Weights of a small GPT-style language model, trained from scratch on English Wikipedia.
Size: 11 layers, width 160, MLP 640 GELU, vocabulary 8192, 5.78M parameters.
Architecture: RMSNorm before each block, rotary positions, untied embeddings.
Each number is 500 + 50 x the weight over its row's rms, rounded and kept within 0 to 999. Layers, rows and columns count from 0. Numbers have three digits each. The size before them is the row's rms in percent of the matrix's.

# layer 8 MLP up, 640x160, rms 0.249, rows 200-405, columns 0-31
099:466556566577429549445479499489457494443458502458393566496453475445590541481533416514569457447503
099:428518602554633516515516477409593475496498487486578449508513503563496549571438515438525430514435
105:495499422499461491464481503555495493549660555598511455438509407518466384521402494480522486578515
098:423528496533608469485459435621471439470491522520536435541477517499564550428484533457517478489466
098:529507554518475546465518549585549493515503528575430426598599503551502619457445547569469463487416
112:437488586430544439428416536465575534486578497440444530459501562481472552591433585493523553446536
094:509441472593472562479503520537464590613596536542559490415575513452431450489601468546464551553452
106:540501400430414487402581421518516435499506540492628522525593552461447499466534522647541466493532
092:477556468510490492416491516598552387472566422483396543584572501540467524530520559520479542519553
099:503488528611488515559427521488486449521487513446502472430579411487512520523550563545506464572584
092:590519510478579448512478454551502534457513477549605499500510498504511528464559558481531397467493
094:526426563579515495546483490489519470414597504569482478434508508462486475588458506482566525469513
099:487484418446521501417528499438578483605510549554471469547556560530439600514515528492558498457506
090:544531523485508557506537486490558558459582419510567548509452605545472485568525537482422460546542
099:450476478554343535457470560499555584473572516456499574518479522417391440473524461613534554523453
086:499561548530526494487482477486434511442510487568630610537409509518572556593395524429549498475481
096:593480656529535501493489458522450523534539599487452555482504486528454519475539550488498475474555
106:541437437492501498450513543541566458436540483465527462532509418505525476545486538472555469534423
100:502432444574500455485520461458496411573581539468477523469490552551573543485505537526528557499570
100:578507522405473487438522517512467458484450459474412526491475429554444586512455425622585527564460
098:570499567585460444495495534501534491500542557587456511510532502571482553557579465550585536483442
091:453529515533530517527485534523542629551498549525480454463542413482549497500469480580547423478422
095:419595477525550545459512401578527514550510422510574507551533480444494497462597470590596573481448
101:467534537497539445561478506477395494505413459480540535476545440471445401464464572490552483563578
105:406491611519499522492492482464502542382563538492520594517570504496441498534516461435534525604477
110:540471472491509513522558436472623483475499510497462526548481573584512569426550410544426496474517
099:472470493476460473510513521523517485465469446446586541531432465468509540586437586569495521384505
111:540380445559499552543526523599397508501622459520430484504504444448489475568481464444558515508500
095:496394484475570540517500451523330546564529553522556565502546511505457553445477598460550449506494
091:466522495580381537499563497515564455506546516607500463539466549538359437556509488576464428555500
115:533500488507436539490514616502563558503539478469525520495485607463548418595515543550490486526546
105:520482486590512448496483480546480488467548639531564489496474558476515555569486555480481543456557
100:524460470413460527545540416471452627525467484488457563522636498444504447486540501427532527548569
100:543421472536425520413518427474491516506468564497371499420524511478483522504530526431582459481478
095:554487464525415499525482420528519577472512498572457436601526477481566531452560488494491466453505
113:496497466508559461424593560569521536545542570474516506538489425431512543458474419364501518473581
094:544547508501484434480553516558618474440483458524512619438511607469550474520547517592466513510548
103:548491526565581514480450510566481487572474581447569572507494495437467542589494502446515609433524
092:545473499552518531492560457453515559519425571507486480587456499430509429512361434538478474556503
092:484361476481442440500588452469516541580518494511452520541599504560507444569528475497426527487586
099:572535465511422510490490502581444449488557477456555488488516488517538549483528535486464437477497
110:551496442506515511519603471507583488457528429479471606502490563425488482467478540462565427422502
108:520469490497510526544577445493560526365578449541478562499462541571542470371497528508452489472474
098:539486510531507456506521474484522506476586472554523489452463570527647449526565507617424557466649
109:485405504491531460497510500436398532476456484521491462553578508466489497451465522545437514453476
095:483480514486600478516476519443460502561588491529454535484513525611523536569539339501543463439501
100:429457491506485510456568482561452470551484554508503449432457494583572399444532507439443477496472
103:559477508603510484584498508453491524467466516517648572546485453554485447482452417502451450510493
124:426515533434473435480512497445566537536560485469500512485542480413601448586583550440487478452516
097:553445466488459477501557486610459536468540475444398508572436507469540472420454544517532500538591
098:474566457564417577495468497516582507416531428498504521525568539509558534429554477549447459519401
094:478464537547452526423535513514499486488446430521588475555433581474506559460435472489553457464527
099:511485530587477566542471558492515448506488466446504502518408498609590529490474496452510469509419
100:492448460571538520486421545548479460525611470555402451448493504482482473474620447404402499522450
088:481562549528421470521550449478524532474503435579448608424476513619460483570554571522478567464419
097:542469441484636553488454455496472603534534449430524504496479529434422511461549389532513456447464
096:494506593504417482423420505466454488467434547437581461500475442502553525543371519403477577569364
094:539502488414449496489358420455508451574497540476481524549559495557553561505520505421424500480425
098:509488557560522555637472529524560514512485491472454616453434476478501490496465507512504521470514
090:491426478528574451529575495562525510465509468406526541488586522483530470507489423442510489511606
111:527517497491485578474526456529510475448530422454517537510513582435555565512520570559565492464476
098:515456488526525551493610429434455536487596508495511450507472458449553547491590524476408480543483
107:555484535438487486514510511408487507450504528478381457392548479578465580479429548521520456584561
103:523433519493511555482552627567540485582577509418481524519487527548393469501497514538541561471492
105:503488479534445488553392448508451529582560558490456553419483553520512384477481436567552497475493
097:512426516606519532540431479496470464455519513486611502512490445521574526316519488521518517401552
095:558444455503572528398489439418475522567465484556413450579522484473421568488508514505464566522484
094:491413555513485442465526567563522510521487459446435528498452457546548506495518487571581460421550
100:428465464421522562434541491507595563448621458602463463542426501502508515535431423467595406455495
106:454428594490593457480518497513617470488555593506585537554474373552472451476561519504438478421412
103:499483487465471481548485446614572530528518514431359518463435597498600430496525405473577446531479
102:529416479585537450482483472449473438473444489407436526486454411632491473467485525547629507556530
116:548494476493564435581520510529447462473493541449569525521365511498549444534489520560531433449465
095:455378507488527545460487475454452428469646465525489570530533530519504440454533501489422477573481
087:501583510537480494499534435397608401478479508462477497484510565535589490472546456574395500508601
101:546541474507546546569439518588424591545511485386514493488512470476395474486559466546476432499561
096:501532555554553481603541459536530425497508447541490545470465453462500543524536529500498585537476
088:449475546561519466513466507503522461432530461548583514521501567385525533504508506372566505487529
093:479467513493532469481530510484330553549567492513408519465468432573494443526477461538487573523495
097:477511524639531488540521508558483544443557543482499537522525550540410434539468582518479561477591
099:467531566533477458437403484601483570496524523446537528479438503466496534523498470399472456473480
093:472523562471545588527471433428514486544391500484427476552557512464466555454475461572458524468481
104:475424491509484446489409413608499515495561532570521478529510418540406472530495430460490381505523
106:510529543503487483475490461469531528445532451532553510536538563456498558568546497486536508518534
094:530431534494476545487443413397521505411588513506510543484493514415478424502481521597342496504525
088:469514459548485578500506507424525533560469475504455594576498502504440488458484523608562573534485
096:486590522507545508478534422554519525566549409568549497506464506415507452527513462471421445538543
094:490459577490478472533620408536461431353444524528543452517458460544513467528514451535593472574447
093:545426489575540453493514498396581532578521445580534557503498492489553517524446475581454526622512
108:520538484545478526474497498549597508538474506498473618416438479445582461578601551482461500434518
095:531527495477577441565479511566382546463546487553460484458506623532420544488529451491570470478553
101:613387482513544459548499456506496456583542497447508598407481445458531506473443496503569468534557
108:539603587500536561511522528443470522465497484419513516498547523520496554497516454472401523360479
095:504413517559512483519462461479460512519627470491553423533489516463558557536488522428487482532473
126:595434512461405631435498551448476454540532553521464523516416433583609562547498486413423463480569
089:495494487527510501490449435443484477527491491439332472463613455526461420489477487476453518481573
100:481445530467552515381530560586611510539545519467501476538428499556479481502403468495565495546480
100:495443412432538597561566482486501541518534540439529413475535614407471489522517489517498478557595
113:496394588487491366416504583599518424578594562429524501472532443561520547533512470525479521439456
103:477477520530524548480533510592423567494479476528518522545566581472584497593408423474564485542471
102:504557478485488535457451521470527464406475541557482572514546440523470580583503475495510507443522
099:524452539513471531474555482502534494433494420542626553518534621441509506495488484410485523588541
101:445446414577476490470483602511494509509441540498596469492550510573483466528417477442475551457471
100:504522525496502456519511524541392525513404487578524548522504581571587491531417509490483463449486
095:515496549519522535496543541587405536476517582488459432498530483525469499481571439492562487573401
101:550583465540482504519512526565430531517583524434478528604543383529526483479475626576542549497530
101:463496507519487495528523464620484500525502552394537494466568536580547493566592551506475419583504
090:489437502454551472482495439485499488482530479463464520574517573457503449473403477425458497452499
091:525499471477386431522487533481527449482514532431479561426506561501574457494524413567452419487525
099:545425453507536646515452510481585505521423606429491481475515540539501503581570459497391470478398
106:490448535470569436474459526536534431514481445437500482525512490613442466479531516471469589488521
100:506466463476512478500460544499498534461497577526539469442549543469627547561469496460504467530535
109:497456429533457528460484441626579451534624556518560495552564506429475507499571481507509525608368
099:479533555430505475542475578569517535645499476457481477506501491539525530513537452511510521486504
095:603617523492491553515479505495429506579586506513370526545501485450579456485528515573536507492551
093:440484447582518492424496540485454448458445516393540455516628498446604461509471539490476506489460
103:536506520471599502567469428472502509409504448550500597391429414445492481544505494583487503488420
092:551433519476435531548580430532560527538476535511486491511524469596564555447515469454498473547443
104:611516513582511505449501456524421480498519450494464454499462547481561397508423487524462455441540
091:550558540597504547463543484501493573465460486552484456493554553489483505586435534491465407548513
099:531464406445529482493505419458473509546564551511467513513518430484456494590470491446533498512551
095:584529533506529514489525483512453461508478536463550474403404568504550512507500543424508515485455
102:546530452389500529487475452571546494425487561541413524450482487552429472545530589483480426576454
096:447451477541494538528529500554489488470495508536485476473631542466447553509557471520443408577499
094:485545533537519518553569527455491462416570388580530427573592517519529548550600517460473582597520
091:447508534511435513488552554502440453440487560534416530621489513426521509456512509434623542531462
107:529441592425581506481423500463563563493441565474526492461429546503522531411549475468497511491504
098:508434487532593467493450545552521457541510507460480595521509551482504563619417515452465497493398
117:448516553505459547482535508428434471471510494475468515505468546513519529403590529457560439503531
098:461456601516535435468545417457449476513619439424501505446416463545501545555515597432511482456388
098:442466536479510514518517543522510515439443554482537515453466324514473477581509450575572545494517
092:453483527496486471485539569514564561563521493536512560523509511500454564601550513519424507522433
106:461452500440466568558551484546471488572522506468487545552519494535506442471501436504481500482565
105:432576542550454594431492532524452435514574534499518476545605460506475434482469443513493502456515
109:567491542486467500475534576547598478495550499515545661557441605458557377521520529485473395551486
114:471539451474519480447455487364457436547486401494447491432577526453511529539474487500513522464424
109:557425523438442489492558519595594514535462528484434484520427548496448500594514460605533522470536
105:451527415491448536500543526464492458586489522467525555529402471448460424436601478440532511452514
096:503569531520512495546558451441550636470549448501459510512499508487510585477504479458493498498503
101:440533590532447560393525463495470449509565505474460443491535501540414571464521432404466598467596
107:568505484471377540515524520556524474541513558488515551518477517494493552549576505564498422503643
106:535529464418473510492478462504423494572543511434366414532541529503493521489451553523464441481401
094:523593486578518495451565539547482472444519528448460433527393555600491500546403502484497510538413
094:460505537450573549428550525498489418542554524553546467488498452592486527361466516470510590471527
101:532489545546524503470452433445581507470566574551544453562459452461533445555438462456647496434472
092:456572438573560572490466456533501458585590498497548463507475475532501445639499468517469516572446
103:481550481516464450513480500580528588531522574516454494448508431496601443552548538608513522497463
095:513438505501561481451453553522512489529490568467495414442451424555413490403466607413551583490437
099:469472472429537621485444491502539435464532451446500486616513498514491571541435470524506473547404
100:493549509437531433411476438478420483509555475477543555493535546560532491454481496510463580502467
110:484463515479534562500545493492584585446528572483511534498589455470486437574533517474496523474511
110:504468538472597571554526479470528495464462494430494396518544559538450416464453553493586429552564
099:489477414540606472486464617518451448516491509476538494499535454442485636543568491530436447499494
091:492511474521445489466527544444472501450507527447551474483492609482562500498563528522507512403477
094:565524482486544409563555478492647496501454440422523576406487522507580453521540552468484447483491
107:521438519548394425545462533523508533503495522457449587532521502553460546554430549442582491502568
095:515442504503619510491499409543385539451526515413541489493440489514509600442496568485555491445591
102:511450457489616577484498520517465567619543495449499552470520466523566611563443509543516507428595
093:532432556513499472506390524476484586527451467562503540550412629438497465564475463539445534486476
106:608464525499566507474505502498429493535498595511543564521464572537402484471541488555527589515458
100:497450558603544459449540392582462510473590511576434469465539368534504513489448553491487461515472
103:591505519470400533479548549546449502389535521430590482505590484480556568519440492562562594464524
090:438477506493474463553434536434508542526572506483499495476582493550519532544406401447533481530453
104:504457489598417474525506481535464492599480458465533497546450506514468476507509540520546416511521
101:553417464476512580531536514501376550499538456599518577429555463515509429478415571471495535435481
109:519531501552531444478534479512474578433553430518542467543504543637448502489528505454444478403451
094:485454555445425559466604523477576474441497517485414523491477599398554438500431493520615465503473
110:460455543541545531495368542552535414447605526465583488523504501597548551482507495473477539476382
094:482432494492453450473489481498451507519483468525481516511563438537496493513452575489548472481631
101:553504499548513579445520519486531540525534417490515446517569464536527437448456454457442514518612
110:419404481569492491516461439416492405489551497495443500454451476518551553482437510488474508465521
097:462486574526563564511525437492500576566516499449503594449475549482550486490514502497496466450493
090:552552559518500555495477449412477411541483492526434551538486494476524489484611572536503422519500
097:539515543425478446508408440567430501487460383487458456584493525513567452499512479471524425486543
104:516580506520422508542530504496572538428529486536471507549456506592501526540472523492486503578517
097:497541455518422480501451441487495437497543481462521578518536516563489555458453543474489477488426
090:453496524455411608451476434449561486558571461567488517388492471398517454515576501467401456499538
108:608456478557446602504503492518455468436539447492520475431526495403526407510564474548406444555448
094:481600549507475568411462448503501436500515451579438602516436550555440457435542492442577578575480
090:506443502503614512417483469515558468490516590556491494547479490533473360502438524563425430459438
109:509555524459471463557571611522555539447471536438545528492551445514433500542535555455433503478502
096:429547581524494570481531383513464529461559535514557472544550520441490531511572415530478550531471
110:512617542509469574407475459513411538437534498496553478560621511505557455525511517504469549365501
104:556440512493456517431522436466488494452499492487487480570602494450518461480504520524557484439530
104:444478475462430548511519457535619477440508542521502466474644515502478477465543557473524507435537
120:496518548506474494546504457487487636529526511513498540525587516449505510575532511494542466499490
096:554467535494389515395551517528464534507473565568528473560539618459565589553504630531600576528530
096:611491538526464496520525468419537512459482492573536493592472533497548518446595489412500490451466
096:534442448446510523484602402481486531559475445582438482464480511548486481507536476568546415471504
096:472504524557569540532468413526437426500510456510526521469486459376463502458472466480432531420403
100:521462555549412505491499566511530510506493450505423384498495522497516480533479586461507501571462
097:523463532583586485492568488503613515433540520536475463518519486450563477475510468485536482448435
098:524468423498484512453440561552539487576552602511501489496512504489457506476480524524517494559513
093:533494529466412439544492562464465431479479472465439515466533511372497468556568568478521547379512
091:453427440460489562511613465453570486424533479481573462598446491471580505574575468550445462477564
096:586473492461553545561472465596578561524467606465486458455465463530475507546519458395462571325476
102:496496365494480498530499547609385450528545467528486439430481556429519470458453580550490390528435
102:556555488621517511514493594492521531513566538463496445521580538535494467468504472462455414458488
094:466466527426553487527540634470443572496501466443447576467455529581452491487478568492478537495507
099:478488504508505463484477485557496548427506556496445579549530419441552520536547553531486432501530
094:544454553487468481508497483591542479541420543489511471532476430568570434566512526467493475512539
103:509508446470507426489529507470519457585485507483484491514507465493461451551516528445644485460486
112:545506521587584512493483505484534529410470504456458485497543483557413481547548497408527465465548
097:528513579507455478532503501449517580479614540425537567541487537480520498400467562548561483476436
110:494577528442548527530517465519524539533448529454574491472486572513534438482489546521524650515525
116:509524535572488549509472463472653596500567521541466568612497524532500565475464478433542448477489
# layer 8 MLP down (transposed), 640x160, rms 0.237, rows 200-404, columns 0-31
105:549435502484636560496567483494530480549485480428506428474437491471498508536569517466504451494513
095:412536461438511476495424487484432441378549491470441559431483554424429453486457491520587513581495
111:443503444442563632468439464489504383542596559486480406486446477468547588524546568466542595515572
091:502520416400520563440519532479447451573635517499537456512445527565513443533452448453582538534616
104:562561512487556559454478606502520436462531557515542444454426522426550486529590421545530457544494
102:530542483428488469429477519412540452494526553490426444460463525541494545623600478556444399448525
102:473519440481591431544453547392341503452497436521486416514453507463576443342499542496544461556533
099:538435395571522490506466437488424574500483552412462548505462516508541611438547536493514582473501
103:527497502432527403522538521458714550542524412544448498458522494452466429564521420521563424512444
109:466483403427571526572468556520494495557447451487435547546502450522503437503575444463392548420582
089:433387485453492493501502551538567481527511474492416467459537589527537488513502407503486484455588
097:490442500506509534512414545460458428521379520447455530638431473492456590574453503529617465467440
104:463486540502374512531506515531455540458541497485397582514495530516482486431436559519584531439566
087:461416575515513449529545590535445482617490458553431503433484454559501453479468419495540506454459
097:454496468406606526428529446461455491548569487552522543548459442523437536415384519464484477517485
089:461464446477443487526518459514535484489482560472407541488441405526442458408541514483456496509427
095:524565458402498501508538543574590439429541493519517484485541546546434501513424501502545481506394
110:530462473473548454461440534536393555488495473503535473509486445518585367457566539446607487496431
092:475496477494489510522496511488495539492556483554566497535471548500577520591588449589454501448527
110:519540463477639370496515567509510444413534478540546557470466500495553493498534455549556570400419
090:390514483611426520542559470483574566510428465533488527532481502445479480510483499447497479575452
092:469530497505572501484499500566518475491547477542543450496562501467495548467484531524536453587584
097:544429557558432526555507520508425482532456534502489545546460500516545545560541486446506532571410
100:525553599491469527509539497437501616472513454484583365494507549450550500480467410502413486487537
105:470502469398545547525530539490604487448514450452478410502529491522569530510490461403568480516541
112:541559540502514424538537372485508502477481453501475537464490510559472596520513392484434550612561
103:498488507513493486557490538567545597646524401440503511472473494483443519562436443459581461609509
114:556523459513524530680508477436541546459517488515483468621545589493488553524602446480446499462637
094:476522571479574522475445534491490428461507428590363541501549566550529447449472544518513414555514
090:501553436527576490462530600356422525515415484484495475464556484534509472481466467609506419470530
118:503504481574503555466516567534606472477474476555427491492464553435475475557479535533509448493502
099:467463456542518453491465542492547519558549386533576458447498460528558553520480533527399485479562
104:527579575581555543497446525545494491508504500458559500456542533453523522497540442649486494492464
109:482528474490542474562444534505435525418529451533557532431455504450528454520494429534379467463398
102:551538384432458480525438406600485480445602576454448428522531605464489568398596433483528471439515
110:571474413548502494459487605543516506527538518511490454521479510447545520540509407551476441460534
085:516526430488566414515483552559558569425498523519526488485508414497469467382509475469456405490506
105:550500435473498556479502595476451530444434505559411530521421596523583408486434523469450553503470
091:550471560553478554522480545534554476522477591526517503454483467438483536452507525478446426529409
101:501603458518476551446316520465540446422512516414583531461493428445514518477461480454553510550478
108:534486507408495557394429491483468481457482486423599544468510473552509545393438502522481565491506
101:514513494471561499498509552488545538450470398462549511567559545520476431386425462487575400458422
083:479553540456375570432483439443451493552569509508553454511516501494448492540541584555494523521517
090:471588497469486549508458442370472510547510551523395552479518522491397607510528446487513620471435
102:486437612509488573497585459517306532463581490520513491527409426475471502574552509535512542474447
097:466588480515505528392443458585568493507411505477534456547470559430493495460399498488536449591564
099:500524502516438581571481502478508480471436488498563498535499438544479501504497531530468521511520
105:457509607475563438486497517535454491519530597511473594463530504463438492437472570447490490553517
101:540519518514530544598495489465518570479450511518517574552485487522461448529513520495375513498497
099:479439545445514504571532568559527399491470398592520485453509558457474524492513504400490521467448
111:529433541447390562537441507497542517479529556460482544503589579525505515418403525510549449489567
095:619516429434512504560482587461435478488504404526461388536559525575396397494512554529520551561601
094:525478491492558573514492454461400494451375509464520540550474573507556521543562437509574511485422
105:498631605417552513476416541573429415558480471511506563564518563480450552513532510429527491562569
095:519498527535626539476423509483529433530551484469496471523491521491459502403479474476505501558464
093:434509530572497490459590515523510581428514461576519529487479487511581462551488594400419474512472
087:475595486467511537472559445517502440407521402522550525568609501432570467453508413564475524392563
091:526451537535495539463503509483468524440641524398499547494502546530486571558478472411481467457484
113:516550509440514465501498494535550387458454473517437499520436452390561446477468564452518496527455
088:540442472458545600548545440489455447498460538498443498465503530491510530451494514450494497549472
102:529406526508491419504529530404500511540557489630537497476477525437476503580537515479423435557477
090:534432471455520474490490482525510473516439534518550554450529419535531577471491452528482589576624
094:576519469552510512592626407391502602507426466540544531527428518548558487576514548525481419507545
111:509440459561609452518429538535516405576500480581504495419473544552634503588464521503494485484459
116:498557560461470491515503475457515508505556557528460483573513599481486525486399493441435541490575
102:476513490478425527483425555484428423489478478508528510509554577491507544497535522547500545544554
096:467492526453452442507474567464500438432505388477605513511496512461533449571482527490483552494376
096:502595518548482447460522433498466563516469484497611463459484539508435553455513484513544597473508
096:498501455466461536438523474573513530547515481453503482488539509482523479481522496516586555510520
095:505552470514521444473484524462684509482477529432472525601583510423528547458445551422530479437451
093:506516519513460534458511527518521448498500587621521554598591477476524499489509483537475514453529
102:542470436557495510472479483461510459486479451459541482488481496506456491488434514557511560568442
110:497535517466532527564474495515534545416519541417500485577481449398531440587521561568513439541453
102:434529505522494502535501525586484492498468501577490474536541543542497427405574474549532520522571
087:519517515511478496432464564583461500520584468494457529515482503501493474490506501469508522508530
105:396459575493501474532474532374491438504457435528505548509501557528525546540495536508613513506493
088:501452501552425536544437503524513476416538449559484483504553411571451511500548490441519372527483
084:578462533539531524513512451533505590502561509528518533459527548487509466503510492453531427525392
097:544598462525463475478494410448602473445447488454536550454523570543569574464490514533463490479539
105:523534546508512481541519410527597434560569531551546559477445534417527514550529567484530494469479
104:532522498543515393508459551465407549445493563494494461513420527377448468419479546465426519466531
098:473555535510545534435487563572481484473459462426664516552483484495494465547540511455445582437569
099:498572461491551460532474516446498526331496477562471477496356490527481521545524530510545513490508
111:511453519541540525486464509454423475504554427561463450518409486418469538583503507593470466495509
105:413457456513557450482534592574529475448537520490487462578398421587478531607532519455621575575517
088:440451495575564422514559484520554555426577518495503450487425506383519474479472392459477456556597
094:524477576458534553558460521452524518432469529504472470449503584528508540452471535596516607426523
098:501487495541528468536509489559445446432484517467583495483423500484442505634585475499469568597505
096:491443562482505527533502522514453462369420516393554592541484514415454529513551452600580473495492
094:443579448620455478440555542536432551478504518355498484522453531454498434518478429551533508516586
092:533428536539493554474524460521615417456462427391487452489523491498525505506433510494467447528412
109:496456463379437427502569434523386509513531521525566474526594526436476522491496568499565578586490
112:512550556433485454520546474469510437534464496529531463576441486523515510458565440538522484620514
094:510545480446537500569543598566522518482497518437463477424496515554491490483497454531571488478434
119:497558490491380584504492548524469535540503556569431482533491546531531416460490450381541482464466
093:432504415443497437530394498488371486481494513499614502507477496512458448440501484518551516419409
112:447498474469527533566547501527432581557512480424420477594593499455444510507475461520525566556451
102:486490586600503448446439493616541566473443509531505537436525497554459454421524401476513419418545
101:438517496540552536471461500503545416498592580579557492532382498544399579491508522495487449520451
101:536610545436419460451478543541436490444448594470524587549438486545587416471495430574415534452496
101:505418449491438503528505571523315494481592546524509495424458556508543539532476567496520465556522
106:553468524470508540499588473489552451535593545463527511588494643525612383535434479532450500380515
096:579509480457437593485533581426585467553451437501620488458478468460433600463488536559481537466546
103:498563531533402477572447449446478487548501553481510468495537449446508494531499530507451533517486
092:537474453537581556454447411422492445428571381502489548533494523455446576548550566406489557492583
107:518554568557518427501562471462510506595499517560409384471497397500427477459550502466444458611521
100:542439524469435467410471548547372453456498484435530503493552489458453571479505506573474445484401
090:602600481521465465514523563528381462500452583487534527432467409558389522600570565445527528563549
094:528402428464543540491521436497518513409581499500407425536560502459566481488589496492506447548395
093:505451561472500467517612525576499547498445450545498539486536504530496587436565553465502477451583
106:512527388464476532472442606510447553468455441481551495565587502551535439584534510536444597483442
085:499538504472464564585468472469527399532584392471493500466441459479514465532610514519521541444412
099:426448534509440517541520457499504470467540512514460568472539550491568553486557567454560566542479
104:551546481518509468521490449455491486527552516517507444493474446479471484411590441565471587443399
109:439480471589530459506580494522580496515456522600542498528555346546515476545483441388474429537448
089:493527547401428565552433486505461463533492526615491426536489472553452544440514457442454492556449
089:460502535538474562385469463509484505579502508566461523508453631474571437530396567537575512487607
095:482572568539537546497380561542498559475478521543500450465492523459558490564535518547446471433497
104:463528450503516556511520493474520501459456522443467568403447484505519572436555512504575589491576
087:516501480465586494438518481498479436466558486430548473448431473523443538416502438470641465485508
101:486504503392574483465514488394461519479566485549542482506472582539467576505521515481486482420603
089:567497452497546499564472547502501459439455464428444546461523487552488531518548464432548402504526
094:457401525584507472493415481423553506566496458488576505525519522533535575516512457491453484528391
091:508548498566570505490451498495576563405452526554448463414457427447448513433424515546572613558492
104:486499498473521482648482487471431441412480502510514503462470495490442595522491534510551541496472
099:542456529601424512426507510519476407597376417472407484478436500547438434508446420544466571483539
105:425473522535468518528448596426623484391412524457590470499536503494516598435516474426505456534480
091:422534462517462463498458460522499554424491452490518527530451466449487492464485439568483546444582
121:546506508542509489438501514423497476452431444507431468503476492505458424541622528486545489527518
102:476515552488495536489565491570465434421619432552572437498382506502508404528549503546499457510510
101:461568446516466521338368493503530532563471529510500638511492551559506472508523473500582444531600
096:393473438542494465527602452500431548574485579514497532386484576518423453514556560531531495540474
106:568507517595473474477451423492444525498579551559486427481561418492485492446453445509417515551508
098:490452411459507420486549542435437514581489543505481450509454591480528520505578490474463544573535
124:496500470453513475500520538435475512555571448500522608550539545450407443553493493485462457526492
093:545449542591497560463523436553577517461565523446493515501398492607528547615527551500501476482460
117:468455456551421498615538499519402507496573560512520513569570439432524484478539454488508500601490
110:519531458475441516501450507496503522521444458578428557469556465569512545471503549561584476604533
099:510479456515492588524470491496426495488503552515575534507528528550473425562478561531503433626481
103:490506571540474411389451453481458578403463498393470471469459411513523412526519609519663463524454
109:509488526522429575538532515414407526509519581503602475547485518528400447627511449544555520566583
108:395571440457475454522449510486527536510513531416410448476500557493483533500551488489514457585593
103:479436497473549459522496509390392470475518483506452643488468524499460476428516576544430503532573
101:503472438592433416527584481577454522490546559520462493537541463541394492544549483453493486463462
091:512422468472469416433512433556324518642534495541501510565462452541467476507447529552437530424441
094:471562569530514481513491538513476523473482435434420600488479614454479441497530506456464471486499
100:507580473499496547402528529522541586509531384471459492440464508581479466453464516441423514426468
092:519462508465445504561494506516706499463465455428509525531519499417442499570470483500476521502476
104:567497439472547441441537457437423517495506607576582541445588472448499474516532524462535450594512
094:496456468510572552457591518571357538493441514468496455567511434488455479497512500519492481367450
110:515461446469467410503492568467460501380520512447518503475517453458399511539553435513517532438486
110:408408517407633496495593495552517469542496457538573419521546473517460497439453518428487530461554
098:516539580504401478467483442526471436606531516495537495501488498554475497472509463481568539491487
071:511459572555573474470500458531520529472532545454500532522507458449473591567504489470405417501501
090:506515489536486578545490454532657486508514548516469449576521585521504437459573626507467520394496
106:466454594494501477500474509566561476510554464454426453522613509459423531511532581461563518571522
096:510555493545453494448499553489552449533547464519504518503558469486568545502468453555407519541476
102:483500419488372513458520581448544531555512478524474462492503544532574531309474506479529560532502
090:465535424494495445486453470513479423510476485535609472436455543543529534612456550437592470502448
111:403413468479588477563414473486454554514514516509440478511565547493607464456464523437456434476477
111:433462612525550439512533497460421451552523472531552491518461540520526480442534606589545475485456
101:492485498501521446501499481433492474470497592483513491482417447515511524554474489458453413554432
091:628532567469574548531418501475566531448473412474574458532566446484415552499543427504581470498475
098:448518437494439579443517479478520497449514416571598493471493550546534464484436462553475514508381
095:566543440562506523446439511417556347503527410464533490515458501474496521524509562437527532481532
133:562533481424485474531452498496330606468457500532550492587511548476540509521490520522635479497514
095:458521512501352416513511409489442530593500533545582501390473526606479504512495431476489531449534
101:514549432483455588538539555468426457478507522537461537508502545475510569457533511487590543468432
095:494509462596444552466641465502451513432470469431529515514478486535442473542591478540561533536499
100:397396404461628403555554460612597458453506522569467527466537443460423405511468549523530533443599
102:472448535503429445517515445566447512475471427543517515568512453485435504571460432493497468519397
101:520573403480577573455514524454441434503531447571534488381513462497435540505457482532424530503528
089:482554493498430504519474554504405521478489479451440455439531521655573491571464424548537516458528
091:476547498622557480471529486497526489471443585511484495425561540437508447429467441499555564521541
098:445565437457509480460433567629557575603523449487414505477527459537524505536446406499537487519531
127:530450550479533455498535583535450546533566530531439537534494505535556522588491489464556547442531
096:532421535496485414500487583539486488526504564385439588592531430586479520448436512557559518566506
105:571582443479499532507548490560370561517562532517462429517491481514438473464492493482492472529458
090:545422505552577396540516472543406474529498499434511401530496492445554547567501457523511480431495
090:502561520479548423567477495461454529600540483450512463423453487509448590451550441382580492513557
109:473438416407496516481547640500499540394541537504557507468508466445516568460565566429574560474505
104:477436468453524530545532404471553523517533502516475543506588467460513544503444445482456526426617
096:533519457525556618454468492532415474419541452453574388526557536556544489518513532493429448522460
100:459482450482528510526486542564515541679473498524543449566478486508489568481494524520471414455544
082:436415501512545480458436489541471491435524542595556463536458388526500515467511481497459467568442
115:543538458550389477586501440431579593578532491514405480479633431439418553618535519475660507562480
101:523539475513570561401495481430528439475491462531535481530548431520485470472546414482508513480517
093:517546541422545471455520611530400382577513507524446520514494528423500481446534527504495484565543
093:445588556505444498582393532535592547477535582461509557453550495550458457507379541535501545540480
099:554585497469407434543480428527662543437507548410489521579529534512476555496461552551520406556572
101:560544496491494458421470518475493421440465503495517426458494513567515472465549481461523574442465
094:560511476413462410503460515483502562612466509500514517522422471567383460477570512581495516570520
101:548488468488548486470518471427603500493491411461598494520453512576590445537428540436419478470520
093:528498460499562560498464466567488571453491421504550473547438526483408503585477544616428506499548
087:495518564520580471563427554518545500457531494544532493524458512392425417349490509394617401504399
096:499495494529419510437448502437422438493600407576518466482486612384505453503464537539519513519554
102:511550485423436430606493510537462538550535503514590497496577462489527573490399475527534454567505
095:510495559484427504468521508465489445529556472467428590555494461497566468514491471568558522524502
104:482450506510528521481524413560445540530619511438539616417486513538550571530496527577540537494531
104:487497576467498436448464530492430509547563507578526549570499572509551622546471455522582509517548
087:498479479491535535409472488538503466512500446530507535641521523527550461525439593531510424529489
101:542445502480465527454420541483490474483482587396564425510500487482558518621473513430551457572429
101:493476440546507530510453497575549497513510509566496524500482553490456389533541390495602586391591
101:552448491556514532508499511493470439472422484434453560477452441523414535587496544525475494538567
099:557608522495506492488493530485493540537505498405522491461451489502547464338456526512515578528439